config.toml
num_attention_heads = 7
qk_norm = true
init_std_qkv = 0.0277
init_std_down = 0.0
schedule = "wsd"
max_seq_len = 768
max_steps = 3689
dataset = "wikipedia_en"
Each number is 128 + 32 x the weight over the matrix's rms, rounded and kept within 0 to 255. Layers, rows and columns count from 0. Numbers have three digits each.

# up: layer 3 MLP up, 1792x448, rms 0.0495, rows 550-602, columns 392-447
# down: layer 3 MLP down (transposed), 1792x448, rms 0.0357, rows 550-601, columns 392-447
up550:178110095105121157101149196106149090129118147097124113131112115174158129080145130177158088084113103100131148164162159139175123132195153142139111103101139108178164104104
down550:171142129130120109102080141165141190104138155063115102166123143079148068147154144098126156154126120178089162102084081090142087090119144067120171133139158175075148177149
up551:138113126235106124122132104151123157142106133127074073117097154113109111156119069185131126085157056137084134110106184074119133096179126170115149145076131117131116152134
down551:118131159078130123121104166131104080101113086149122140103122094105138063125130146149127177145079153117147116099171107140081148135106049109101121111162057136075130126110
up552:075145165121130115147067185126095153143142093054149090159117131112136158134125180144144141136131118145191100190136049111164116191156154129048141120048125142161119070084
down552:167209181170052135153190104066083067098107170159093091140102119100099155122117135088116095179111090054091154097141195139065101075116145120137129121153124131140095128153
up553:112111113200108212084134169151117112127137106162087137169090221164108155094138111138142136076136078077124134174104189108118143111138097155112158124094130107084119110125
down553:173116080122075124149137085142078131066110183110092088097122118086168136115055162114115093136150108088138085143143148080073174087065114109164124176193082144137138121153
up554:141131148148132096138143146140156126107128112201091122124125162154111155150130085120160081105172087174113131179140110099102200183135145122135172113106186137072107065124
down554:163192179212114133133128098141073130085115065081124091107142126154151165114196110082126126148147127146096123143215130088084211125148202159169140173091110141108145106110
up555:126186106131159099127118158155135177108156082179158168185081139188118127124085119184123149122115142107187111124101114146098124115133122164131118099088118190126047110116
down555:140159186136123197168088037141153098156078102064146103138151172155101169120072084105182091145154122115116127217109144098143105168170116058145197071075163125109115138186
up556:098177111111064098119126153106189110148161096121142176119138148191119139109132088154129188070113091164163091156088143160127130188162156069152139165134128116139107129134
down556:127096123090108148142102145118132123106162145117147090126081146135121141154094165170134084166181091141105152168186157177175125125083125159081117180056119136164131124114
up557:091115128162085120120120143155160146190093075121070142077120159147022140190131102110169127180154076117126105122142175187201145163106142113104130161132109133092096129187
down557:121112132182146110166172115200089128110084146150144168073174115150126165120212120156126076140117141103139152145097123097106149164143111123154178099096188126188152140132
up558:086158133165085152127114170168119139136083141122108130080102091106108182116128129194127123129105164118194052158127085114131093140157168137131140188063159127060191116116
down558:189090070101104094168117135175083137159125047140130177159149105073162192085119154180144137129120143179052082081114128139113145135069109131149114146122080193175109115154
up559:159145111185124120164077085128152138110136144089129157135109134081111058093158104142112099144088169131177144145148030151088104138167165087120124106092189080165142146136
down559:087114151089148140104215106140137088126136099162120135117149135149108184136100140125154089080116113139126085114130164117171183114054135157147129147159125166110086139089
up560:152149165121114085148153223141152085094111110147174165045128106120089138149182098213190132083186102121098091161114141167147125141100108188108099167128145133119123148123
down560:129160103102126152129173107131084113111118115110107149173101151132111116172101139068069109098119129125140126151147110099178117129152120128135140144106086112149141044046
up561:059125099096112147155133140099136127127161098130135137204161107156138149179139113152114090142119141140131136171152058163106135122140142152110091141147122149118096117075
down561:117115122120153120155170087143186120171095156114073083065158106103115152067137142107085096114127126118133162159110112160186097161124106120157176136164171119140112131116
up562:075170098153113177112140191092112149135087126163151090165118140127117155062136065153088120084122131046166149145093169146107162141097096169125138085109111097134113129119
down562:151081116136096181158115138113099143091077098121142145130156115094093200103120173085126122171134138131101144073123138158089107136092127034105136107166126112088132101105
up563:114190083126101095129137189120145093108132139124171100150133177151111113137086114153097147128108172131134136151124133123093192107087139152109099139127093121129136115092
down563:144103121122128110107122086127148103152086135175154190127122050111168121138160174108135132111174109110108170097153090100113128102086095145150122162105131123147113156168
up564:082116087126071159103079196125142096142184105114105134119106143159062059058111102092224186123128120196194122148203194163197103119089110120070116129112086097198136176122
down564:124133170213094215181137063118087143144100152150151139157133091099115118143115122105115051186174108062112075139101117137079079081097135072153124096096138141125128138041
up565:144148098129126167189198132069171140125161126160098111179109145121029123104146144146120095082089173109115140133119131117120109094137130110097124105064173139096079135140
down565:144079097142154098154124156070118116149105081114165146101128083140135118059126167106158138121114081096185146078156168116121075141129119142151137130093071169197095133156
up566:098125073078110094135121165138111154152104143124171121124183134172165130145133145123135158123160124150118121158158119144132190113122169093157135187108181097185124116058
down566:167155063148189108130087145119125091177079125122121165098173116151175145136146128111097108188132109097126190075084136093133159142121109105096102104177136124057090140151
up567:109097141164107173121170142148076101129184132129094146118101122133042141081101130134131152153156179141078133048134077141185136104098124135068166126084129119089134117134
down567:102123154179173160107123107116129166139119113098121185111183158107185078161025168085175111110144072155159150130121141125132094106112157139142087125126179109148136198145
up568:091173087202130094156121142136081108144143115178169100135111115136139214132075104118155124158111116070144126145118118127133163174090121092142130076111099131165092106182
down568:143082176135160136103057054130147164140153127129148112191177115105168162075143143181150144157150156135173112132114125116120105119161172132130174125141150123106169149127
up569:075194175151076142161150136079104130097134118196079122146119184143079084128152092127161116071123163102175096089130157129135132098111085094105116159126071052123124087093
down569:154176139177142116136104137158154089109153128116152121175109097142127080133101179187122120127128165193108135100089113162167119097145157178105121098130067099103115123080
up570:088155155122124169107151116134163095133152125089113135136120162141094097079170114144140060132132125121105060114102096128086076146147101082121102084124189087150122142133
down570:169057114130111118107156142174113146180072160135118119110141145112177119118099117118111179096092111133137179161113137149201141096125125154133118188140089191096128128137
up571:096106154102045162137188171063157076144124192134112164114118177086105090137108124163150114168086180106147148126128123120174112194160114112072143106082168109140097152104
down571:133168107150121134159090142146085135171141112131153132135204110104157087124096116104109071112117102107133160135104163136046140124138129145103137107126155167146164119130
up572:071138120135131121122103118110152080104109113107121152157112176127124142132144117166109150108120161116155124091191140114164147206164099072132130123123115103114118129074
down572:069173140104137092166133116125120093119066133156077164111169109169134172173073131153197089129159149092126147137080151071079073133116113086121105197040120142166085145151
up573:124096137166108062163158140128153119139131123113107143089075134152138105143144150150188093155208128147149107165086177130053065138127110083120082081138138124094115105134
down573:132113154116092159087182115125109143092104125160122110171150129169110155135136087128117165129086131125186140118161125178182136138116084121175097147107090101104122158120
up574:099193105143117106114110167097157059159132091176109196140136115181159150178084104074100107151084151066151115138121115152105110157180119077155150099045081131108135120145
down574:140147092096174108131145147146111105188191080150099167116177147113142135147179130154181178118102094145165134089148149166106144158115158166068118161169098176132111086159
up575:099115189143101127133108162120243089117071098135107167119122083099134131087110084117121179107140122085197127159115167159154146184162155126088147134157118134148142152148
down575:131093108120082153082167099159130137118130167147166167133127120158135112143133147163177108121060173131108090118098088155121147102184135183123152095104128143132180145079
up576:122134164124128133151142172122107096161150094113136131133134137196120121141093100125126118110107107177130097162020108147172089161145131126104137115138138102148163141143
down576:134123143180172133077133132108153122110123105146132152152145067101100139075154137141105056150113167115107053098162145093129090106086175077171077111108096147110083142112
up577:101112042106095106157140166149135102153137139149135184134121142123077160140165154184104142129109160153159132109123067116171136151087127120081118149134137182154112109118
down577:112174115196118134119190127112152094080124124157088111090134064158130097120108137098091130127152054111076109148106144131123150137154090080200108100104134129105107192126
up578:098074103145148112089134172115114116124128126072159088103188152078139153131134097100140100149074156146166162121163119161070148169141118112129063184106064059134141159177
down578:165150129163129153139131096119164119135142117107083106128094099164173119090105158141161139107198129164160097155141081153178156092133136104166174097117114155187117207167
up579:086131158109093159080107145059167139187107073167138139129138154149131155108125116122129112137093144126053138112133140147135145129117139086123089141148118123095087150194
down579:145106148109123056097082135203128153152125104113086071189136175171165091161166118171126112170114175120141116090152123102108126121140182175155147109141084109142101159122
up580:115124167133121114049136132116119114083080098105079147191091174202118134143147136161118227159155078188187143191111122112127176110117078155148060088142124099096087157099
down580:236081075058119146123137178153125137170108208188171101141108133114065107137146091106168075036070159136134129134057117101130117103133141140126154107231132150057121125117
up581:124152121178096152065103171093106178164167113178129139151137136119130158074162121141171091122124097130221072108091137178147129134093086156132069175105190093171139109105
down581:143089109091109118165114141181152101167121134133125123113160135135069135164135126102185110105111137152070174101112140126084173115036079093161087145139094156192144123107
up582:092161088072116085083142157152115107131104131156148129183155102099148180117135188171112148091085141147152084134126104146126188141117097154128124123093147128130110094106
down582:126160157167099110117088069141157121085142124069080142148128138082125126069125158115159105107226138156124123176076130061127149100130139116157167073149128124158183179174
up583:108159129106100156146113222116149116175125075110086141127107093132102104098101157142148156106125150081167157183116098147143119125217178111115197143092100096107098145150
down583:205197152161126141122143113064139152126127147120149234121108118117154166112148124090119119123159090161077114066062145154128108095118157114176097119106147168176137095095
up584:090123137159093074167128133126122085119114118088174191125087140099073135152092154126125113135129170157182122118126198108149101149156112086143145107147153031097140101117
down584:042084136099108093093125100128083101128200161128174065164120111162157108058093132137167100074146179110120122083151096205184161140073123176100077121168112080123111152110
up585:132138171138152177106109134141149096085062152117090103100112141097096210138075204168186142098167177120108077139199157115127111140146147150138128174141147148193107153127
down585:097130120094086087174117093120098132141158133134132151162134116150164069115123104105088118118090116130150165162141112133133113170095120110128176110147104126076156111152
up586:115176134118070128125116121102159122143135136085114131144139160163113135097122085090180081104140126137101128118111048108162077149125131135129126109078107079172115132150
down586:161136106125097167122149113167106153133082060160137160142164087120155145113118174156097128111113086141150113124199138107069152139172165116117113158160136141122160131121
up587:134166141090119100146088155140103101111108077143102118095073124140096120184100156098127150093095144100190123095115103160096163125108100166139088161035110113135098126108
down587:171169093089125090098099172130073090175121118116047135114112074069101112175132134118090109171138197115127110131134177128121079121135196135197154175134156142119138143104
up588:162127148146082134086151116127088090147147099148126143187126125104139112152144175096203138116142104122145126114095140132089201161135119172146117150079116126191105127077
down588:115159152171081182175116087114122097137103096141125146075103141168118133110134128108162127155094138109122098119082143133099178157153145158131178142118135112144170150111
up589:095141146185121168160124154110201163152142135227112115173117123081059164117155093159157095119061140114170100103092205170175171086108173164108113132087122137118109126081
down589:180111126143180146157151091096142142124159140162127131131169109117114157083125154126114081180134094199089130144141150107079124149097148105145123101149119166121094141114
up590:122250146166127155108137142086113143093070093166133142192138146105084151168136074193156103130159118126080115109114120111067109120151143155150087114100146145134060128126
down590:097079112148172165118188152178140139201127110130137122104163172110144152069121142139102128172074131101153076149081138184103133144162176170132080113148155185150161115149
up591:089162196093047105128180133115081062118190120102125141142156138129102131166101147077125133175186156104152127107149133164155126192155145137090131148057116099120054111077
down591:134106080114137127148104079122134142133149136108148138113121131131137082108112112100128184130191091108186155134146109164150136131179133110131158150145074152128095131162
up592:071100099134085142123148175169123127122154097188159115110156106129105144163093103088140082080058147111103128156137162148153226151118066126077070119078090087128119163067
down592:157146132104074102092101102143131189101136147102112139129194144127127170157137201060091056123173174135139115124100184076125116136123147035139140171210159136146106142118
up593:113162177133091136164139168106127102090114102135104094152119120113083119145170136145105115091127051068167167178169143156114161160112146107089133133123154105086144107085
down593:134126097137106097099204136119135152146164203107155129103124154132122127097149168148146157164175145141118149166109166108081162097142183061161068091095108157170150181167
up594:145124087170118159167137145132144154086175139155135132099117137058112119153160162147136122108116178132172162139105122121151135183066157176081077080090179096128089095110
down594:164086226099094142082121117139089157183141187110136105147163128095155130119144126146107145104116086099153076084093184168090119124142103075102158184121129176088117117101
up595:115136112092146111114189184085163073133153124158149139175075205120126123103141157097141148142153177137044192134125110174113170107173147145192089075145117110124099123093
down595:148129115107120110112114121107060140061168112150150113125168047176145101114161173090147215142132189168118112131091105175168114139061083152095140093199090204138108121134
up596:087131123093174123107117117115179128124091136162125194164172096134133135124167142127097163146192100085099104119094181120086126142150102124102122124068120099183121132127
down596:114107127120095087086174103165106143104132092129164092150122051130112122107137193106161136135116176115112146101142133117085116110080142139132086106125150086161144139097
up597:058155108159124168125134144147098114062137106115085086117063190121087121144057072165130116171108101124097106124144169142110091150134092108159148100130142149116106088161
down597:137129127108085111084141091174148054137148106093127090184162152150091135150149016095166157118138154195092089132133156141088107111169116122166126067104086127132117127143
up598:101213099161098123157089198182105106116142087149130140152107186142086161156096122149118159128090077102145125157112153175174080112127166088102107117119112087107132093099
down598:107145139140108101148109123151075114149091111148093184087155102123220103132128062131115123110103047121157093112081169133154199105119098215156126255097153118149091127131
up599:094169096147114101200106147121104147105163105113122129106182152113050144142097120182148116142142145091092118146126192062153158121115147159079103104073132103134106135135
down599:184151137173172179121142139107147116164089160137118165163069098161173046170149123077112177146097124130151169114123074167116125113148122134210108143133121135134149110144
up600:110135131131081108128154139118144072168095141098151099072098102102102119115059157190092167172112148121170109182111121117171116135140106130149083138167091116131082111171
down600:165139082122133184211149082118094092142084127157142124134155134136143119112098117094112148134115144120079123079187142117123122118078123139097106132085160113108089126094
up601:073091142138110164190123154070084122078095155125119179151103119088150112144080169177127134118156117158128091141133113145199160147102118115087092123122148086100114159109
down601:171164165104104120125147120125131153090170172127175076122104084119170135135137134055110141174095132096108111173109099143127068140118081116151171114099098133133114130156
up602:081123104138065178110149129183180131133148092160187135147131099148090174062173137095197112103150107118114105165126113105133116142137118092106143105159154082119160144088